From a checkpoint of a small transformer trained on Wikipedia.
Size: 10 layers, width 128, 4 heads of 32, MLP 448 SwiGLU, 3.99M parameters.
Training: a variant of Muon for these matrices, 8844 steps.
Each number is 500 + 40 x the weight over its row's rms, rounded and kept within 0 to 999. Layers, rows and columns count from 0. Numbers have three digits each. The size before them is the row's rms in percent of the matrix's.

# layer 7 attention output (transposed), 128x128, rms 0.938, rows 92-95, columns 0-127
076:487505529453538496520517456533525525498482461441558477478532584398502461562474544535532447547491558530466452516564437445443446521439478518532484542534525524575511441469409499468448498501567483518481477519444536469495547528477455556488519468499454459520375481469505496526449502491499561482531525527535544517484436488515546457524508576467526422530481484474528546468526521484516523434453
079:525517485489500494485534458561458563496446500495486575491521442530466498413503498473425583516482603513591571540483490486508509486518572452491511441544499454531458503460477600510473498564497569502491513490449563546480503475418590483527457515468497496540503455518459486456481472553516471474506601498510498542541453454443501515451441447497471504536577502490517496446534513491473475523501
071:446492473479536516514499455475515567534502475476513422433514553532481516475546478502516419528478455508492450549544559529515510538496471466448503493494515449443509548490457478450425415516525448467458532489508481473455595448517533523507464463492505515462510557503464441524440461436521489543446482538591510507450518480544405529527447490568500442488556441503516536461418519519542550423483
087:537503548509561481502493516505453489491531493425548517586512495439508498387482546496482515543518495512541478456534502411462544509503587511545558472493529499521432509529500560480444484528471472577600520477449422463493520461505428450498489539465537467613448493420479491480445496508478445476493522477532456518494518480538467476441565440474484559477517545516522519505546496513541495563470
# layer 7 attention value, 128x128, rms 0.282, rows 93-95, columns 0-127
075:448443456502471525522489492474504489592483532533391576408506540498475537475540466470466464500502537496485527513510464504447499496508514504544505525480435442518484506461521511485499497516448537547479523499529559529439532420489560499520523506542494494495571476503438477533505564449523498564556519555508481461552456563391504446429586550522556503482460471550485548537497570519471474571453
063:438520440492473407477546475467476522474485554535529513483560459531529443514433489468460444523577467479461517530501538448440489546544507483481530470476481486511457460544477439535519495487560506480488577463427484469483482490560502478542473516559547504510409478496530538523453476497484512481596496504497585441456525496558589564497456467531498564443485438524422546514475519508538472566499
074:559534530481461526522590495560492541542490521469461518482557479509466461480535509525492491455457489531509492464520511513570527493507557534537509478603431582484534520472458417438429499493456402480584510534542514490477534431512507480534495523470508556573441589507528559506518559559458502524543505491503511470481504439477519548437510478476591510440530477524506525480513525576511495560491
# layer 7 attention query, 128x128, rms 0.134, rows 96-117, columns 0-127
066:496568526502484538446487436477500535533459576519481438434450474530539459484546493477568457495522547489457490492446471443504449578429502499457504520505521489507536467451481555500523593492510565512474430563529432445459493465494467581490510468499543551445476500419519491449502516535509465487448474477513461547492513544418500463502441527489511425518480567509521474464601449473529480504555
064:495568541496448531535525484539490540499486484458454517540437554432451506535432547501484522462536518511479493495512506486527528542426438550488473498507472449509462499528479493526445471485468463533450497457586499573548537442513520482514582501475533516588480486518475557543457548553490460478478431560499525467449434508548543511440476513519490544471499515451423517485390489555537545417431
082:474534613486493467508523518521515538504476575511582442381470423408505528563525434533452490487520540462470486498524504466558522538471491506465497459559519547514531482455477539464447485447455544433488503542474452484467543509566439520529524481546516536449528453527462477482432517516481515506517563492530451458510444488519511432462490496477494511539483466523461476493486483447620507469444
071:517444508552535481548530475555459521535489525466562516459541484487475512528503448479441521572411519535476554585493513520563475464591547510525491446642522550531512511405509518478545476482509489488531549428446465488484564435532413482470487453489457509531545493527550444512509528499464549508496560484520516499441493495530571503504522515517461546474491475476534527516506505438459490552557
071:523588486500498495540497493503469510531506460518521411446529512521482525448512496498512509439501478445572395513535527505519546454513492560480628535491456493574490495642552499514524497503536482525462530544495577591512464486506512419504514479497494495534453539476511500529502520599531418491489506515464533492554551495536529541527514492454502482519514517485559414429476500497488495503552
073:528564499480514543468511517500540453462420542449509522537538501500515520484493519485530500504446479562448470564486504482492494504594514446461519543460500506500544460422511468475505430510597481522496454519580511482507563492513459445498478460429495443506461497469472579527481548450585517522520422461547538446519526556476564452522476528418564481506554444455549511540565528472478525490430
082:513467506484492500467494484498489475558488509426540511469470482492413517609574495513475424506451508513516484529508456522508553507551497488510529405463500499514510406490485507459537536501534539537499519589463507466465468419493601470480495530539476555554502471622554436429517540488417484486486462514466516534485488444487441444494557516498454491517524519522562550461465461525455516527532
086:509480582474536491396556539590455460520548532507566532437448474484494563538451536494538505453477510578496537501439504451547484409553499500507478490507484588517549507527471483540526534545542510518535538511466512528439555524546486541505470541535450498435538522587479509518541508459488518530569486462512486496547456527496550511532437538454501521448542456461536457547473506487507423563529
082:573579500512473505497521454519548427395545490506450523506423522457548506452489529478493537450517527501534504495445536486485518536497498541550485487445515507572520476500453461514521554472500422492473486513547492489444528480470503552526544429485505457437540559520494502441536471585567605477457401514461465498529535521490475493620491527477526526476537497473560466538540459480536483518460
093:478511489546525514485563458502549583442518530463464481471513503443501507455483554523441531458502443472520553473513546565511471532396458515480399433502446486490474508499543577439499508520565534467481535483557493511496562507513522519562501488533451457393569501505460537535409501468434545534549546519459544494513476508583480449502499525496485467515510472567443532522477480467545506471456
115:474466551539546502468470480458426495476489504434561504488558514532497503540466526508500489436495596529521521480457480399502418547492488519532514528482505621487582476492432454489492586541550495506543510547473494428524429519473523477453508532464464522503530479556538542503561562437551523536554520464490497513457539467454527493479503552483530495544509599536550484573503494497480459538501
105:503498546473493469431510505455473411547487524502516448471461458476472480485509467483495404450565515470520545461481523460502438559499457411498496516434494484446533499533501505450575479470495562474430478435529477513475517517554464537533517430598532473419501500502446508455526480505496507519471453442484549479522495530580513473474455504509530452484529512454515514540395417601505495483490
133:494551546522457623569496525499427471523574513486421519541524462427482432444505512492468523511546480502556505489553502526426523454486563538551510477527464514550525511517511533526492519499458431511569556433432506493517473490568501512492517503460476490553492577466488465449491520542507477488548612504432508501507515443524464504501559496456516510567484557525492490546547477445562496539445
112:525462541448436568506442489544478477463457442506533547475531503559414496437460522632475496528431466544492480428462403578485516517482506478457488566523539501524513506485513505482497486523508563498477493536453540478500485515516466403508519502502518550528470481575482434479431538510472498483539472479509496525493503480471507528433477472544527494530437487489542526504579438544418486485585
129:438525458486546475440478446459493536515499488532474480552456470471440531457485539541482461506449500483395452521535528556561524546439523455434501550538445508527476479536532463497470508533548447462489497482492424469458575578477476563446494438584510443492490504442473457485473549427461495482487460488547496489535515561472481527570429516519540532471457446490495475544520536477591494475540
122:532550480529433526569449487465476476491527538460480540494455457552472427446538463436502523491493540464539452444589553562436492526519463494477531479502515545505517488574493526500546513493470435490487510489546503540525490428511526548544540499514536556501471501406481504479500522533579432483424572490507553505565565461436509438552501491555494445485540508505527501510480616549520537523503
074:498512545529531464514539487454524501545574417551568491591508477558566508534496594545478469548538500457523484490523506573507554489469443511541468428541465520562483431529548480566469471494460480488504502577429532496454453512466497471531519546506536461475502509491436487592453489502517511442488500504479494501538548559480470528595543548543477554442500485472495493575508511550495492421490
080:505480517501485512503467537521494562502521518491539507467485504484445550510519424473443449430522573523440549503534487473464494526522507521473501466506547494397506551438477578451536510511509522523505478497549431474553530535553517501502478521528541592515525388522553465475486489506481618512437456469552497481513514476563443456487473485507464456559525473510500513477427401521558576496445
072:527533460499548530513475446537480556503522484524530512531483522507476601464519508451462500511474485495458554460510521552490506505585571546498432468541490488516477427408461495511568464523527477479506621533492496487519480514502543558529542465540476471463509459493551499484530523497548563586531453450512494525563488449533511523513522505537495502476539484486613566422552417475472425549513
086:479508452480468521529482461562516526565514513535464520477492517452484564550447519534573563461464445485434476464539562574493534509529480515509410439611533512481442492467521506473550485521492536539480575549494512557430470471518562492436481432564524532501447546434510480483496461557509458541488460496433483540417487498538561489525465466503560487486493518536550516510524474469460502468425
079:475500528565468451539451505475540506439552499487442509580443480496462426446440524473454583523549477478500496481526483522506560531426499524526519572414492491579494560561492446554487520435518457477482489470532540498536502527525507451574592446465514473542485510411492552515565461490475466484484455479483537473533519502503510577535514427515563525522482501466473478556501450491551509442497
081:485509525489565536534530547491419453486505534509634551478505494479579471443543581575466530589455452485541537469521490550484531438523477493512525500534509503579543464443475512546543523510508484484561542460448554508537528551511470462522515528555602470494479516517463453472530479531488530469454535484492542437543459502487483453619498494465537504559533498526500515458506494512503517547540
# layer 7 attention key, 128x128, rms 0.139, rows 96-117, columns 0-127
085:557416506509488500533604549483493499517508484501488520539456565515520521462464476549508565470502476462516494514526462503441552475541467477489471474490505492499547472549524532522491468526536448483484508412433546469545506490488555562418541541537485473530482488433525465502561491411435455459497503514480470536541435497560486436474567432454531484464457468475529593546460530404435530512460
064:572509487494536472458487456436485544484540412516554514481500505465523493511513534425526539545473502545413508540528525473519477465516510484553533562538527543429589560474517484507541474541549476527526462541519493442522489485583581518479523469574420452515513491535475540460530578548495508472559524459506476516572493477503490481565528526507452540519582520550564461460578528485545471510558
083:466548541458482497483476550511537551513467523548468528542526501548479497500528521502510497465485596558519488497486435538480519523495538481518486432460494524581520534565509509508486500447488469523449512531432548519546499442495535389532488550462534538491577470441525495513557458449517420539457535499466493419462555552575547485567515464523531523474398474491490565524411516558494534486526
091:472529504450584488543540548493489467488455478557449491568493476478395565484487537492489464425495530490530472462501547485522547471519493485468461500436450457539411488513525456571454589488547494535537490497499518496519568536450583489507586508516485532479458532506531511484486481502475450551487473515460518527519469548496487443513514558540520517531424446591538510427445582497539450452474
095:513469540459477541492482519469506509484498439516533550483484453491506541491555519493474512604524499405520551509520477496451512486570529512476497496504583535450574528381482530514583427561466481453528517503492491475448503507515531549530481521520489518453560436484475457591518473491540534497548531535515462489474392502459486475464477480482503511496474572453457531531506538553459580576569
095:516506543462463437479490527482534504461564479512513530535460479497476472572533509457497462540448507538464510480442477503507492528557465492499507442554488541566505490481584490511507477516457517483497462505436497465529371479413590588513447503425493478545478558568550517488518536525456496561503479453482389506466451476454474469517502550575423466509490483544498542531497464511536483449552
078:566427560560486465494478553533441494471529471453509473482460464469530442493499502567435475515489587495548586514440481559535531479504454471514435507515549502441555566486430469566540490515477488512464479467571504546493584547564431563576532524482502507548511491513476494489486539463507449524545515509449492532473447524480498535509526500512555509486442517392457487488518552538446521515459
093:473545540478505473489512545559550533476505453472510490534454542480550498520484552462502495567478496592518499510474543530498530502598519491543517445519468544583486461548538456498484495488487530485498550470439517557524475511476523533585469531553477541458479499570528439492522564501527471450526525499456569521515471494507442417481581589544482497489542409492534573451461602535491458489531
120:584493558498565489530576565440423447506523473466532565558482472489513462472495512435475444450515496559527409520446531511433486493533493528540431507527428516532516436463569437527481511506516494468491524524447535499526459509513466510453510493468492534496518489550535429489518510436452487445519493499521469480543442481431448525528554596566486469442493542488506513520462502456483457585531
117:507492438526463526468476482522507573492514535475494525495538530516461496534519511463470530494492503436531632479524467592570465400516504425537431454547492548486466464510483554502458439497520503506502421420531495518485533508456544541575493524547431525508536491484506503490489507429436529564499455473450537519474538493429505520410505509481453494567436496566483541490540526509477457472460
119:479527484512483481532484493492481498522530463529526481505422465560441508528417531529429585477441523505486532521422555553515554525499561562478509509480490539483496495487489489547423580522453499493475523497475516432563426561510452514406552511399486506522426467494504467453540535496550471494514508450471503517528519505421548517481542569454500498511559503472501558474429500483450483590470
105:497488445486422503539547484482543447520491512489513391446508414428428460465491507484515500459571459444486513459520527474448518575484480493584504554501537454499481486495521497454569584527517501487434480463561514478454516552469485453495503431523531475466485542510525494502571455434582537468513496420515517514471459522568509557510489568476497479504461463529462496535410468483480547543511
136:528538582482570568490452576527441411484537524501488485556522523479452469448509506419470498539543521526574523429529490488470525497473537484502504452494546563543534465576454608520541493523465459572570497473500489509489485512560469510493503548452493465549553519430447460500520523539558475496503618505464532539481488445485461537491545474486485455537513502544505505503530433504536486547482
116:534484451458505552456522427493509472512527502523594512480537502444455516479535527497459476480529504565504532427484482506518538612469447492493497509488553490505526458507474436571524563559474558470555553588526456545462498456495542487446489456499475551483582556530448499458506533529447527409494534488546545538557546464498514540458495529509510478544485487570503463503553403543480451465499
123:451483426455502486428475511543465577488527509565458539483479479470522513473490512533510416468480513457413485564520507606575519489481499455458543567551447483527429585552534495479473493513570536430512474519468451497469512504478494563497522493527464421467495469475475445494478534478564435473539416462514480499504496557506498456544507524463541554524474485522423482477461567504553471473507
121:592491508490456509515450491532483434502509476440479504470435431516538451521553461472474543480476488529542456486565539525428508481556475458422516428484421485530488508510510578526516484485493461499436547483451491514541455497490507500494528485602507528512489507444510502454509505518567508524467536486478549439586525525443434464518537509588467498602532493527488441521524551582569543507505
075:465511583418529551513519536514511488586456526558546469458420549488538508504546551471487574445511519505540536442537464514475465564476481496488543491442520494502483535468476530524468597460508595544376507544471521513494448506454466438456591456445455591509488471523460493525475456495475463554517447539486500511483513523465479470464445519565475498502454475501507466492484515462527481512526
083:540472541482466511499545540505523436485472504488519509520496463506498540430533428515535505479456476505525439504428483562490520486486556434520507584523456539511490429570555491517502441539448428417561515472459495574434520467457459525484530570486488481465501540495507550526510454376480451511483547584515471466540460508500474542504523422493531542468452517534403500521516553476465499545498
073:464458440561450509491507537521439472523427576512425487548481515522428477466468444453521500461497537471515463554454506503507479537477511518491442486524478500469505550545480476491546522478510508552481512426533518511550502518469527484484534455519456529541491524492457459545524443427461452445483451490463433497490599553521543491487530406473575473499482465487350503500495455406509473531505
088:467482497474494489483537544442480548468508492500553498490510526452452519465541532573478455508494518591530510538488483570497456530518530492507473521465463478515519463504478514544515517559529520447485395436491478558511534537482468539523460525490447501459583479535428474478517486493429543455474481467538556499582391449487399508471539532451452457486440561533503462455540620505471505511479
100:506470460597513544458483457456511393520543496526527462433512448499578513502449487526537490535526493430546503493435538421518504519462420521481512495483530452456502534483508558522521514483551465510490555575548505506497461481539522525488499523522576486400455517454457483507475501561622489464540569539525469542489472532530520502507451493428457481507587532513503480467443472539473489497546
093:536522520478530507505466443511450503475523521484541524515477460459524555412466503479474510479490527457477505492539511512404456456536535521464559470417472474422479505489476482498524434491591425526550483589551457498511550522549443444499476487445529519428510454449485563559473519527544517447606543460531552515521535494414539506477449518491483511523506527492537454572549447532482529547486